config = dict(
    num_hidden_layers=10,
    hidden_size=64,
    num_attention_heads=2,
    num_key_value_heads=2,
    head_dim=32,
    intermediate_size=192,
    vocab_size=1024,
    hidden_act='swiglu',
    norm='rmsnorm',
    norm_place='pre',
    norm_eps=1e-05,
    positions='rope',
    rope_theta=6890.0,
    rope_fraction=1.0,
    qk_norm=False,
    attn_scale=0.177,
    bias='none',
    tie_word_embeddings=False,
    parallel_block=False,
    init='normal',
    init_std_qkv=0.0755,
    init_std_o=0.0169,
    init_std_up=0.0755,
    init_std_down=0.00975,
    optimizer='soap_variant',
    learning_rate=0.00522,
    beta1=0.95,
    beta2=0.95,
    weight_decay=0.083,
    lr_head=0.00624,
    warmup_steps=200,
    schedule='wsd',
    decay_fraction=0.913,
    decay_shape='linear',
    final_lr_fraction=0.05,
    batch_tokens=[8192, 16384, 32768],
    max_seq_len=512,
    doc_mask=True,
    train_tokens=80420000,
    max_steps=4988,
    dataset='wikipedia_en',
)
Each number is 500 + 50 x the weight over the matrix's rms, rounded and kept within 0 to 999. Layers, rows and columns count from 0. Numbers have three digits each.

# layer 4 MLP up, 192x64, rms 0.224, rows 57-128, columns 0-63
535435468455489369511561423548447455487424484545521470546467514445458463505422526421547548525439539523461506526534497424492448562526556509573499485574480465451416432541473501498488520426579553
392562435487571470513533469509416466434489549486428526540474536512514460479503430507509514512487463545429551500556452456516481547433443501582570537496417529507490599572473434483569432492430506
531550530505548498442480436583555542513494476505519528559463524599398520472555540566590476471538573554568543537432520527564547464493578534562489553406405427490546547562515487491460534521472505
498524538588515487510464443471527527428409513536486509453523525303514515474580476534532437544523466509499530475606536378507477512457488581513573601532398466443562482553537460442387520555511496
483442517471433633478479484436573430530458482527548565431474465465542435542556558523482504466547461519472630564649386525452562473497486509536478487450566508480508509424492467425522482518415487
557500480499441536579517499521511434505475551583534409436499537514557472480474451538394427539508565442514586500554435445502527436515475510475497527561510485483473487527557461411494384479594551
500530522447498587510384464486493548442490500472505490519465441528471506517509527563421483546465435473472525512525562460602466473468399535558489592447550432438578507512427520453471454480540435
480553513508482433536511438479476414485506450477515475514533503429486556466483490412480596474390499375586537628400525594484509583530526458460405518500461467449402448447484437437474497437466423
560511516424473479517364464564478487511520470504527472452527552478428554528508508402523536540521472545555423523484445433428436453487629523468543546487496465515539466493576544431569506538465485
449521531398525468523477526549498377566433444526449485530484550581531478463579466540470522486492524483456549541423493478419493526477510580528429489650474479547586527485468529548461554509467590
525457507491487430544450495574415543469497435537486499497445523507521568502464558479527458505556368447545539505493442492477577476542568479473510593491469433403416510469462524518490472532439465
543508455461517525485482484396502513475523499548496491503427487469446455487477546508462459450499465462528510515522489460499540536471458361535435543378505488488431435510452456395550434434551526
506413466563532522366480537496526552485503462515505563501427482480473534530567531462565512606473575486496509475505488468460475518461531526534537407458515471466484493411441537493538528575435515
465527550471503458463382534513563494485514496494517421522499504442469585464504482506529569558407506516495508482466573498533400464586500513445516435500518483519566415470452513543540510473627568
519532480457422452541468476618527469418536464531563482435504423518487527429483562460491515481517449485515565465571552478469489460492544563401442509507531550486489578465573648482504490455437480
545480517484528492540474613509583513402532492509599532481396535525482490506526483550570517496483557519457536459391485445431496488530529589542480525398495505486491541529444393499515510496446561
429483460443556414536520565410564395419464531488442483532383469526480533506458460452479501482472558471539525494461433563498510499436461525582509505465444536483510489453558437443438480567514514
471435539512465589516514593500560553615528602532619440472495560559487503577437541589448535544598562454519506402499607582509665466506525495486559446442513504455516483495469469529534495518537495
464505477450571497462510572480556515579433512543566519548595526500474522476536477560422528620483532497582552503406501590439546528445546543420457552535421533506452521468492496430479516671480411
582535525501417505506440506520432528524454515479473556500510511540526497585425429459495450461509506554508438415537533469468486529482448628585520423528556470575571466527537421521511499472504440
480528519514499525470502528498478368544483583600544568439438495440449595540487473525479523581451553529545451430496366514460504504456483527498592460511489512479503483516437502426423584549552534
437537462462474658431525472556522511482458462547498477561444495452417445528460437460485494498478462531488455510489480436477525497530536483554429489568492612425508511464510398510491540525581514
508517485475471502536511512558511576387533525459451439511543603532473477456590585434538451567606429461619431462559469468410526540492571528476497472522532434544590565489468465401533495503559487
529426517535528422576563440573535488503495494508515557493513514453476517514537509505596543470472593530473464579541484456545473537474492456420605511533499570461519547591442442469509450542523443
447392524579509497551430464427460594408505519557502509492437444555511543568465433446558483531575438573456547468486462514529410523467514474583420470491538492534521455584585519523518457517502451
512601524586516454494400519506498451495616534538488435584521443557507507453487515539530506548484478506523533338526435442560445536492513428526534584531458515474467501491544525451475591477494558
541497428507489485550643505431489454507626399503450520579522482452565519509564519483547461454433506569453544386416466467521483538499521490473469520525494543507488548448523477460466522468537520
539474462535578464478434432512503562500494449465521528460570511422426467526472457468406508502386522482491525474528584502567491502389469511571419448506454461529536492638517496514477522441592574
558496568525479451495513462557461517428483488478607468477467505449436415493487425386476513520622530466455562512538553526493496571473496477453561538463440432418555434518438544476450509545499513
493542420545473509468520397493535521550542445481536405583553523458488449548470393534490552446499477540464481655554485534504580529472509502525486436588419557563432457485485532491532506479509597
483448568503565528483450542416382485461583524540570452508467524337510430611469504535517522576531556521548568485495514455546482496487531580452562433571369592482497551513412398455479505417640474
575356537462504476477468567394516508469571574540541439427523541485426390463451491544495539466451490560557435428512515507474533539502515586484431477472558520520433487462541543470500497442511460
517488415562575538522475549477526521523508572476553491515438534448486430466498545477517444575462468484544481486486544561489488523494541525535459482428527474524536550407437510501608500531456448
500475489392568443460522541537521484538448528531506529366395523466509486507492548477550543498497460498503527390439546412560519505488496503542507474376423394560424562506442442527500416565467472
501588563544478421527507526447433483492432516502460534534567454507522472495387412521536528462467511616444417495562505515471498478501474490456446532587521447510502502520574492461539466527501450
495446546555458534507537473434393480525519466396488579588560461522493450628473564617468527558516497546557498592531538522614398538418453416529524473467538532462497559478506495482493503570424528
492538459444456521550485541456558544510543401509549486611481530505487466495496487511545517562485495539543566504456577476471483533442553445570494539397563488492500429573515446489499469401464476
524526566453506411657554470496492483422503506453467549458558508471498440525550497496476495502506480475497511492393528558428538587511505531465554499519499557453581533506434553472527533543532438
457393460550473527481564488441486603490540380478421489459405444428436510519486542529479474530539507509446616497486464413511507454504574437474514529497516429481573559524511366519580451466536602
453453514439380499615473521541555507486524492465524542581551533563497429543540454517449562455511473600549356528422440542591475495498472586470532471593578519491501545560448436458544478530433477
560561466521522498472505512594501568549463558578517494526558602558491536533457425477499500482453389616464504490477522418475486580478450567558429512539357512531472487491539541482524504516506545
543506443548524588545531491463544520524485487506615444444549389432512536545471539488438514462439495468483547412580550514507474467500533541473556494514496493425473499424495452509447539518427453
567423578469504476445544509512582489517513553464587423500441446556601505424472481496438486470521504533500543485501449366509508483468604485428505565462487508430422465530506520510473465452534535
513484517456555499494476563402503470396437551459462492542546598498434372541616519557552514535472551488458567498457455501474538428432417484439469493631462525462494444506528544414479501400488532
460502496452550459542599483520517502519424497530403526471420437533573444650498540453493467497544568464497486492588472523491578384481500507474590500460558582480505361518499479559561487469463453
447591579459493477516459423517529466520479453516533501585414575447422568581474506440545513499521527469495581494497512461549439553498538489463539527487450489461432575522471430506452463685497579
559445515648466503475461511550448465525499494500423405492522472570544501472514448387381418456568490474501417469478506519497475476426568483498439538588508534511526560516466457551388496506481581
570567408583555443450504540578522514434509484569473522490599596532560575496575517535517466510530555507456505472504560509508467509658479556557522512459343411470523421449440554500506481533584588
486508483557489523488440521450422516520466501528401456455526540567511425489489515457497492616369528475647493529496507506430473501450588392551517511505465471483509453512466539384489519486477472
405475512544525533507566497505428513508503553526514466511521445542515589557540452498525468454472440569431436525462503557525499501500488479473484507487544506529582460449522409422445470503553448
406454490573505490532564578394498464496434380556447567546514547480516445594461456491599503448479578473517539521483486611454505546504498484537486480555497472464513519618482478510472444483511732
489450439581541577435514462453478508519525448484491497530442603509558503516519483469531492414367432500455448575545431537472569496465446464528566490479427539509507505464574511502484453499396424
520471527494374547572527514465454391518497462504470467570549570414557509446487426434476486493402455530513571558444629458482470533481551447554468474457421548548480407501503449451472500494525531
424595492595556495500484557477482572416538444582434455509405423608609477548470481507548487357484523420512548562472494588457436540539493570488539456447370604521503517531545440510451414443506521
563556513483418528491566527548489485515455448560508515536453502470568523485500380504553429568545529530472495504485549442509416506458532557542386551478516517501569384499511478549472460544468460
393500491569399493458563548441475434588558404441435432483534514495422515431476448393461507530469523518493611581533532531491596413571509483512553539482475588473469570484541493564501563539504567
496485416570560487475564516497505425488447373519407446502519488416456527541471526494444527551529502465498421497518556429503396468518597514519450555477502471446598615483511469465447523519478551
519541571525494422629532460474477527496493556475493512521576395497444502436462588547512450512490552555450470537512481474493500506526524513470455510500592492481527441460523619520460569503535418
467512518451485520596573548554610512516514568431460533459461594430494546439470564455596470420532586428491485507528487458505519575438556514470535486530558436460509571434443437466516497567504518
518423559550447518492494557522440551559448534490456443552492489551504588515374544487617445498521511542570589431467552481532466526417475594461442537455438588455515465466495422492495528539470584
460458577512507467486417519504545473487569468525461539445435507422526560500559521420526519509554448549491524450484486492509624486453495535516566499578452529521522457552583507494472577532454486
484492449453404528536408499518492403499507522490487487555510585451488492527464551525436516429547484511516476467495498476552602554530551437484504627468481539582380461494468566478423442386548603
536442548530498520442461510520477581528412553521515439558547617552467473465528423533584480455427361489572496497495531538490423414441538471452446580536443565492527524489562466530435565529506464
498525477603440464506438469504506464495602478559475442485550505476451527530487494540575538542540539484498461436591574551555627478493561485513475528447575538519425474460452533460497485523465493
517520519474517480492539526461425481458495505530517468496465476556448507508396530402418585551469579498504388428473459492425516505500558521537567484558514528447541468536395575506547508544606455
438464390579613524581505493456516426506414471488576469508501504498500485414435526530517475428597548515503557538569490521537506556518502459532459513452493429533489378472482483572501514453377586
620514576391505460448435430485541517472450528492539569451558573476520485475558579542474620483491503478497462561531523539533520517479456466577391486531526494396523474399527526446463468485443523
486606508592432471396534426571472518459545521488496450531444616499538535451495575533540473465502452541504513581464499535500520495558557489429482575461497521488517515465443450492496431577559416
529455481420566407594546473519585459600494489652454563446589461459481497450501528458541531461518430504512543480516497420517524538430485511534480551492494584557505572550456531576473553501436496
448463500514513524460514489599405486520424506516532457383507441462523504492490523593526605461497557573566624485538517626562522534526567466495484576425438506497483442548526526463475510499446498
496442528469452529503520397461471595415477542470391481496531422444559595538411496459517535508499461512451515543528576456519502571511406563455452470528592534470560482471494466578460530504482532
433480499514434478466508521479497492555472441437473520518476528557404520427467518465486491488633562574478531530453492604571509506592473480413544486510478434509485515535466401579430442491539535
# layer 4 MLP down (transposed), 192x64, rms 0.212, rows 57-127, columns 0-63
485470497574535578467456582463533517504560471504481522496522486559561509451455572540499484554535445441548501498513500540551472487491448430470526511490504535429522543460526528459458381494425481
486439532566510529438536559467473466467506515501451502494501468500581447468463454582488517507445517541468522544522451552408483557581488440396479459524593483444544510427505496551519496516454496
528492443515561433560551424389588487519538514476483522467477531412533527514560462427456515504438504574494407520562497516418441472444480510486424492543570581472463515503440474533489493469498549
499462544438417513542456463577523457489508545578443566563468505508470477535532582509442442500526473465440489396565492488511570590538477505528496482492398410579407515532532547615549501502583634
440560396535512512565458498514554524445450458483508470479465547495491368464458551451487447474623543469488488507450575460485668473627447564445407600537481468502453474477538493559515465470473566
484522546492494447450416464487478516402533482483588444503457530525442533479530499523506509513435464508492452593561586522526528523493451550494393497434474545464517536627489511447484455489499436
528473526490499522564518516515465565468488477544502503464471459472492539453580583473549463555455571429495556644519511397511521540461428540416409471591534494557533546499598498496516477483504517
487494545480565614481606540503464443491525469566492576505571588517448498539418485549550554478591377526491481441481568543401503468472460503524504501497503532421489572513536525499519449508543569
460487559449489478421563513564422495472429460462520545501431484543550504519475499441548511535531519504468471493577531551418471497527391580444559470513587541596473503440574556473617468522448383
451525597491533434544548529500648516454569501498568517490527552524590456434444600536436478533442461455507450544431497560511525452544565540559532540475571490504591409530527481546584577501579505
437538539500515403425598574482531519482532574564480473532526511458447571457497382447568502490459532513523559541424572563509427480439536616469482492466468478532428476538483620518459434565531504
391510433461623565468382416484488439457539495487474498448479452560525488476505519506483465539488553394453491503555528429483523543549472473512524555480546551526513487402520496504541511468429419
457462509459474512548509564483447491468519550610509540511483473503470527462465511439502494435439490495434538491497546478428465499596514556536449475587481495524537546573396460482429484458492527
475496546469526431457526521486542502548518519639495523484494485542557604504465460553428510534453542478495504423525542510444502588496614529444539609474475484603521508430491372534544534534477457
522573457500472378529469489514518503378493521544526520511472561443557507477531576457522456533515494415605540538534468469560514489591428522442504488524442493452469551380459480438419586515394408
549473571512512481472497470542486439504443456517560531505552534495383438555588505376452594593543424501514494436541569421519556487453482436504510497486498429465572491445492485553495546551463455
549546481502483461495389464589492533490437554511477438537539521524534492528492467487441513496443595545511526566572502461485480541476520424469436449477526462530454528571481488467478562449533443
399475482509559541480414432490531487595495453474418474452597505563490512428502529504494462368533471439461463499440494489517469430509538598559533422494505407605479463521603648486487477506529470
457459631530521585446506461480479428501401476484549407549531506507458454476568515511515499511566585498453503520534514480535413510491439462515503418503372621396507461495511424539545482509476498
480514447462464494485504510475458474421506492495561543450462561495449535527486479485527591503571500525515439469469458523529488507463482534593425594585434493584592570537448539410537562553553516
483581539500446451472434567577454511506436515525501546542534503516407531510557549434504485552491415494510476509499461513431451567533525500527465514452506463531500540482426573575544543546515663
540497590528533524544414529467476504447523535519514462534696516510494434432493542480581501488494571556395449437422465409518509557423548512516466551485509416531538441574429449493513485488444433
514478547567540537533527559425569538561542492558496522441408392402464477534433440426590507480472519509475403460469532563430524490519426569486553484451523469517494474449489484420547572540486468
599469526508514464514549473548513513520386533476508452477513447426411529451557540574455463502474598515449487536530568456498447518499550589429498534437513606560529469493525476511528481468532487
560544413598474467438586520537447468514442544531435451519490401509484543414505442516492519539531601495583405537557513548439515504527557462527511494645501583528502562519433575547453507540481542
460507423540548485444568574534523435530455516536445581563507632519476530468504483459487442464563477413507493527603496564470462445511531608500441526480517485656504464546448500478524462551508528
548476470499474463497514529508420583559504501467482445475516460515474501466505466502515470573429459447506504564521531345417542401492605547447436479543490473503427463580447505504486458506424344
506511530491593414554446547455402512506504572586505538488495503501472542447519363483514464436504589495563521495482557554546438517545569607496562462493560463485462502480521488504471404593499535
514461543610499452590429500570530484507451514428518560545584482510587429468422450412513506517545542517480502524411529543534547454506460487521484602563508486513497494440467459437449559498480444
547474494539468506603535456400594561504639429496480450442499475408548468490491489501492531420554397510397491556532506500514584533564493405459454362546497528478512418426459483554507545515408598
561465569585409504456620469487451521509635479532477495439486559427475598447538413401511487405440509546449498482440493459531479465514530529424444495513493494359469509465468452478518425438423461
446509624533495478478480543540521530522540454585483489493471463440512449512460481540493563544512418549484576445533539462572448579528632579517458434481539502528491456515486503566490540537450594
492477527387475539510461450532472548557499533473520507515487540489489514520557508559498519491487464507446539496545496387380508469618552457535522552547453594418488474516581547553500483534572538
467454582492487444609624516438433510584437442464432479586475452504471479479562424571539567552466455552485493512527537511524443542530520542557455514475569591559555434595473550519517553569509457
495518496450481478545490458529583529508461425531551465594554445545537514453517481549552550507577490526492459518465482490522456437465509496530418375618491524460637509565468505426494556417467469
546463446605520500447510516482509566491489504496456566461453446562546461506508508469434492513574585513407530462488491586538489515516605584379498470517491560572484348525468527511363511531505523
442508525521491590433440506421536466450564471463466451675495508434456528451491463482466506561511503592486489503427492497553502451391517421503471475431572615407512522511413480549450545565453482
553460488477461556456493535512482513586490490612533420545553593556565567519478544542596485441545430504518482494603419465505479411509476516516470461498518434468448488505470532606516478475464552
520449542497480497557551437495459501477489505401501573470469494453507556490478462474434513543390491532515509520315535515523480488488450500551514473522473596421551480525449531452322444476494514
508377472441466631414537633592392527526538527542503521555530527455493516463451539565438467488448466466500548433419608489511506525530451454592494479454564516504546512502566504436472421493517475
482566489488623516576552466507561531490448528513468468458614497373476471479494531575474571635538502502491499484477559433434550418546470536395580492530580435490503455441473508516506545533442499
477403489523417497551546523453462524518468519469511562604503528490524503462444439435569522469555555530527487509393463483493551455482587475516480627513536514549510486512529552547536439518556476
460429505443459600530556506432477559577468461453469564547502516512445540541517543522533477471420500487415566564507541506445489467564520460534427443575524583466559516535437389562585424470519550
461525514564491451469535492536616564559434465448539366481598403653537531465515549484509493419491476531590506557484492406526543455528555481531554466457471482491471522391479571503474490489566449
545479520527413539561485501501429586495532472519466570476468479449525584495519533535347528528549478480401524441497525615471465550525452494480513491533595436410467511499444456553566446515579603
480563491450472465437431433477475438486375592559579510589486464572459564437579573512457413554465512442473594431596511487545466489499513479508473435446487578556453490498451527565462483501463486
448507585449547552410445512578611507550420497574528526548551552537554543470509539550582437438508493530483560437404525455572522486462467488486600507465531408569521528493459439546481484448580503
404491562478438425586482508516511561487513522505561501567506513421524499364468628630506534517454456473506481591511557435406491524470423469496495574506490597534534431512484460526493563527555521
528416540483448544542421466455452481578427559508515547531550440495507449440501460521548565521424581429557558509574418473443425449543465465545486488626415431446577487482476448463488504499506459
562501512466532492531507482536513505490503532527504504499467565439513498446525476450517466472521551492499563535525511446527537502483518567503507495479439491499369538566429488501515571496498502
461525462556576525444554596386649599525473420522478524519480527501625491503493538457585424432535611515544519451521502500421533526585582498589508507617494561496477510544549444449500513435452582
517531432426491513496412534479537480448486532340514481467527484560515447514501405397494485561500479468476514576363461522601534518486483438579466472550475598483507459502422544528531503505452447
444422544450573513424493571419449538537525573524527506495581448466526485559431545572542482496542561454508540414486464527544415520431500467442526530474483518481490493480470520494476466496490443
475473520412445474384518473486452449560434466500498561488537497504540532484452430517501356555506353498494469494540500487555482442514504536614501410532610415525514538398535632523601520523539603
508559456547498453522537488452481570449519570600581579476489548579482574498530546416477517532475449555513537474578474517628469439584410534531503484456487504487498549595438530472515563602486493
570471525497476529564608506457544487510625588480494512413474487481536441569494425463550529545558434537450443492476512456463470440495554536434487472455494495487523445461511534534351391422415523
550466508562534441509511499547543491494525515472472450461490574462432486511596474491581450443426473608510432457544584480475629509438462539485534430517436518427497542504497477581561523563557475
532485538558564449541530498509446421464486520519448506485517431565414479549521466462595394568506521552565479571617449517410414502437481515444434454556539486475479484505510546385475517513503533
544414530518425566448538528462479486561541553515521583402474538397552511552444465446432553414582558573488496539473494451543536536580541449463525515477363449435529455502558381510545554464607524
506406504511500600418485551455537569529556497521575603414459436511477575498497460522476510551451414493464541498487544422608503519442453449501449494490464488409512500497491566414427481460488498
554534443450490477480574533492490491514475549430452476468472480536507510496461520550479437494467484537551417538463514547408435559494554558421462452465522512441560462522493536464613483486529559
526546502498552475440486419556591492501567454457516531472539507582614541473478502493603500546512589374504476571546584556501497495576484509636488490488456533458481488448498495501575514408515438
498468555402486476427526497652511506527553453492569546524491466528589458513468452544515612589475458466461471481494533547505505506470559553495507593468539463532435543527423400526430426465468568
442525490509465467513427479553483516554445558469517489524492513531499438440523376508545623490447580549563482490539462489399455493441420465466436555511463550509481505412464517497553560449437524
470503511437493503529538546488427441435488556477481529505568524480565516472463530534506514491476453438499493582358379549523429526591493512548511506495551545514601522578405514515464490543512512
501546452590592472440395512549533551392613449508460550560530535553459485498457408501550543499425513546522503584595512470470572518496523405513502505513537507508508618528459465504578459482545469
541502529448591630573471486564477519434527477521467483558472593453425503519486449466553517527448459494565556501495407479429551583463452525445478512467498399468425520482482500423458524483443505
479525549406517629574490484473496464465507429466546526429470482480533426496489584548491392569454483491457472507461494445469543626510462476566534495573474525498494555516609519449438534517440540
453478525488471527471501447424359477560430485491478470477488451567491562455539539518482420462475443498500520501544532457501427434517455523479511473500610466462570532459561603495481476535462498
441614599524498567436478528500433526492587591511456437586510430570480499401471526555604541548444536475567534484507441505595512535476520460490534510453467513502545532481565534506354515492544479
476532539487407487485612446526549483489482480384474484542493537482413439409553465557415499491527523528466536505453538516419556551520520406515511551554505517455485627473455508487360518430487516
# layer 4 MLP gate, 192x64, rms 0.242, rows 58-128, columns 0-63
489491541541504541554489532509526427470561485420512524548576459488543631480506550484483461434494478524520530493479530529526512466523517469455425505422531517573473470487558505474522549485478495
554525493486573545488399405477527472419524441531554538568478435459457487454542512500571465517503523572475582554481461485495545482512575402427400492476501488538517493522547472510485549463465390
574552436473688479520421487511476508421529493465460443587513456441455511455529466564557467504521441503542513489517514544493500500526514539485524457439457437504576443406455483419456558566548402
575518568489536512531506528487549553525461479507510566489497579493551560462416518386491521501462574465491505514475441530569584507434569373499488472465458657433490561547470407425454523515469519
531437552551518430476582545560507469505490479545536511517471423531515489473466462430528444460463527491588522421596500482485474449447491463460469484579510511508471496539522510519422497559510527
457442559517483489545545436519505511555515500455483504455463527451438464542445488513530533505430545493407528468620496507454522467526476455451533548478545445501450406333521508550564515501435560
513451524476482563456517526552578450457439432553589544512461541563514410481450527465515526464495425493465445397486439562421520414552491437406534484512496528531517539496469484379483457594452566
538447435483504528389512404507543518558435461519516461514497510550497550458409531572507553519429570379565508480478593505580493554490385582599545423503504501466566536494430446514441532469439546
553473448485501457434455351550544507466513469547442545548550481538480556492475503456495522580600429539342443459547485522509563520421448457610501500509466512576457519509565538552414455444430481
479561629492545528508472415577450502487458504477481469480502471512490505477492434413547531433509552492538474461498530536486526460488627439493469575550530485455501424499495614467558434532519443
542535446600471433484498562474470558486552434490564471503507493486511484505476459508530412454495545561554497500527619470493450496540508530497611455558515448545531476508553470534483608578503471
569472433471435451484478495498462486429482478511507459511558549462536552461512452479526519455487477514532573422423456417543534438448550500403537498462494533501535565508546497558518502463549520
554480513528485598460552458451511498591366519418442533458521518476527437533436465563449479425559531496444495494555549549440509494516525496509544509593571485491488454457543465535529422526503573
434508436610596540507464480472504506504457574489402495593524471548458559402577452467427552479467530495494444614422510484529466469467468445478538493486419482347581547499543493572486494562509535
533568539512545443480439392546491500527527487492474536577557572473452512440589488514571516523473464550517454502528495507473507558516465479500553462504505521508444437395513389510512520599509468
567521547559472573506403447437540530512526572558463461461543449461572444511492456471475558530495524421581502460557459570499498521460499544540445488502486443508504515572429536434467531482544502
557523511461524541551436492491702547551566447464489505465499482421494562610432554526540631532523547548461494550485506494538502420609498593548486548413490460489605448475486509426467595489541516
507443504531457514502524556506565522502380450420515523572509588543485493418457583557497501557493563555414463451443444453490437518547445435541463526558460445484518544453506441373638539550538491
502476493513523490540550426441509486532516547425544559485527514552432543533422484458523561487496541533461466423455568411461396467505552489479549465533596490570459432524497490526483566417485526
551389512564603535509485537462531450536494529534475531488446491473504484440467466518519457484410476505572411500442502548537480463378475543562421486439435548467500496487435403471511617465494468
511553555562536531463474512447513541472477469654472518571503435454504465407420555436562452475414489494492484396445574437518533448429557508486482543438552439486465536603549524586490497586480458
571418585465608425525500571479531435567440559529431521495471451450437420567453403584460635490518485520456488479483474462442434439480546445437383425466495603468523489457490561432537581407449448
557561569497452483610585484528513494478533466519429549496484513432541529493574469503492564459518514496491458511439599564539512432451443510472527443488518544542453474501454472452553422503524456
590463464545512454447560418556423631493467545528438539560567494567467504511546665537461590590605548503523498568487508527519468512480493533500456549538573526468571467518449430580433488350514451
510456463460481549471616570498509535515569498561524409491624397542489563480406490549545544473428526505588439482585498399543480499529501370490556511524490507533481468499497503376417546476502346
472471477490473523477486407517537506506367440624464461538429521520488486401514451598575524538492499525477431536396587475492529518427545464545447584484508492603423466526501514575502520454476419
495450556597554481476440544396499497577470446506472521419509538488517547393519477531492467502496463493451465509545469448465605389533539555459589477591549519436509500528413541462468524433453533
499607523617478465489503571450484476512533500522432504454579505475492473495503490478525531441469462462555483519382545603452502488493416578517452470534495420442435478569477511555460558485568502
503469429530493521550544506482493554494470600426553462588530655408441655476489515505512495486457569471582571542525517494544381471502505472506587521491454535390526463386432581484431540541527445
421548529508502550458545502551481569444444612464578472468547595480488529466577548442513509426534568519584573488563577480481553519500504513461502485600557479368523547505506543353436462558454483
507571470499454507573560478498511590523504552466500475438474424574611495554453413512443541555577545491485488497450514460555557484458484483462507492512474451425576582522527445442478604532525428
465454490489447486393509468530466505498472520487480454531526424553519426518482490429428526512524548558584630461555487527436492476524665496492462547485506580519420474521447577482430440531477578
452423504568504426538579499492562563554450544533606430470490490512581472480483433509484515438544559512437449541622517471456470478482504484572554536462483503558453483516491478477453535553599512
514494495486584555559609488428486452491618568533499424493546545520465517501456484446575497430553653545532471482442452488433517516415606377521546536567498501502440531590516450521514501492458513
496475435498504508506498517525480533493478585557468310475515574507524479459462532529518483447478515554529461492415591477419517535522578477612498389567468405523483424531478601514533525477539459
475465528488482537626482466532601471543488442410444487575503532549539587502425609520508532561523500531474591505464426463505502532570450395430505549379448543479549510542480425479430537489422481
552513461527558514449443579496542583447451428529521451600515503569537538514544490528456501493486473487452467572516488554543543469516463565524490478484559547481518454451440528574440552517438515
460428494547478505546515405437558543378429538458526485518387539474524483480481462462479537579599547571549522500512520520440497557493426399497517469400510556558442565501552565527426413477439496
497476456500490540472545625471473438566435517519596509505490484506453469478471462595372461487505503496514519542488580451588512462468532450532555467454464446559505420449519445465462486453484371
497427565541511430474407559549542550515446580522534501500453529512458558487503426484523487483497419471547488479514484553483519592486527587593581563461540501418536511525383545485463477495452496
541533551444438506450496570508466566384454560504483505607536466461530568544518530429522498472520452529537523472468464454466509447533476448460525486457549526595493485494552582522472469517442484
496526438518647474528481476514506463471485427447570534514617589374557490561520466489454518551522494449421472527545478470496566543559509585579567465507532442566488482593565466512452556501475495
513482355520570468505561486557476522597467426609476475494547478489402440513474515504535494453439521504519537521515477437498535492397467462518445535457461487661499476435431587504490468499461466
498541471514534501471510617585493527524564453537553516570415419541453592365462522448465508408467436481569449505359515462533465562492516537593472522484492432615487499505503512513521508536459518
489463519594437585644422493512488521529546441521414501502543461515518528481509437441481555293480466460522432553522531480512503588502515538551534516524528462545557474508591534484541525555541492
392438418510489515505405552506566559492510560455448482508444546528511508475413471504550501543539538512482519529495613490566440498450475499489542562559498560573518567537563473439484494477549509
530485479582525495466532603606489528592475449489428452509531588545617577562490519502540506541396556577430468462470514362527578444526562474553475618531419502467518440489535531459465525422434465
608428493412512517530469416503509533465465558538483564423442554552524386405467552477583522521550575490537444469529557517501594437511500479494539439502501512469568502411444574543468483442488509
578451534481441525476482491529555567511504412482543560465533538459457519427495471523469469475443489438540522484499489504511473503464522530494537505445513481469512504633454522560540527495517517
606531532470466493552498560547562513500585536568537521500621554480435521525414599419504498470498449496588433461542521444624541458506444449477496522475433469484443577469457560456485491457508453
486474446560510598444517538425568476580539476473417447547489558542482516452502542514561512587459475516557500518495610534497461416561523465518468555477519534470531562395507495505426478504498426
523513520457525540547474453503448568446503426549493502485464464500558506422518496464520410554556485467495552440489535527446460454500432541397514511477444519540488482426557420454538531477542498
494566471511622408533511469494637533485460424478479511551516498397580468476540419496445568609579507492515412587488551425635484519567475527519485498435493572486382492389447463411481489432527459
542451463547556485487545427595485490603494540528445493440505475582462474553438507519508448501459487512532506476533493431455497498578535487518495608524519480503534553453479557556510496504445535
468438437446432453471451504546545462540500549456490531464564452425550471539517491427546488512435643522507558489454511535386508521345462481486460514542456451512394572528595509470452544578542482
549476416455495450532495550582475614557523509493484513571539523445374465500593536479493476480473474458516497513526572465515544454370491484524455530561428460446474552428574523496526539574508479
583406405503550466511439512487616527479472461528503462502495573557444485475446534515433442566511606515596541425531586464393570512508430494547510532536468530465486641566463500495521472577505550
430518440510498451469543589519475488539541552472514542620500491482517425543472497538624684470488474436521578439444484472506579497416497520588502462621462567480488537561382426395482530533416551
553520541444567441514515404547492496500548521425513438534510574504412545511421488482450509587568510435507588580547458453526519445473433448540437505508339541440435443442464516334556603398465516
509487455511509425454416519530601491485464469514463438508499473474510551504487437575484572585474526559511495473512491621478522494474533473496483487570511458526467458618484477516527492601590574
520555474556491437563484530430526528518446472594513537487413535524624509445480396538342598561574483481492543516499594480515521526464454523517451584515508557571457523556500437482484581541432541
547482437520538506554482566562492556538471621520454489502542488520417590532426607447555574477422490462570626489581439477489556447560459540524519455468494491456448461476357487487465495479357535
534520476538503499536542506496493463515476481455512435578490516526598467508499413414443453459484496500607502509566529484453463420538482469478534471521484467423433525457469445463540445563482596
480547395523451490519569442477466512459578572395449433472424441458402446472482493459548571457611518526524501502525557449492515443538524559469597477523615403477542487480508500583500499542477505
524497429562571488557529455494468519516443482491426527512576505384493486459425539500507439565529509552512484605522493471497532565395494573521424536478564550538434472526494448489500397463533460
534538495450495443614508484534519522397480415480507461478512516507439581480472506412454498539531509558470597513449529535463490577565467505445460475487507463471555522443525524364524481442462480
556549574409553623481493501477586551501498442627446508610449531491515513498426508506540428485511474524491534525534554422438477515506488558494393381493493497474485474462481464480513597600464558
484447473542555534435511519498561546538491442421476452535533511470516482507499566444478404444403508470503547545495538522578565519510459540475485504493513464509431604476435513551471450455586529
537427391580502441545467506495576412447523566544482535433501543491427564508429508486489504546554463448470530477457501581505512505575448570494490560479526483513431535474415449423534451459342460
592392514515506592497486407518433547483430460473493529572411398465470561415499485501418521471621561453393491485453521542475495501497503570502491535454534475487571565487456558485434537478536520
408497445462555605417504586485518483522437511504582540560441554594551475415481506518494529618496520472503504546439465507559565475523370556465510500460513530481527509462414407472375473442498534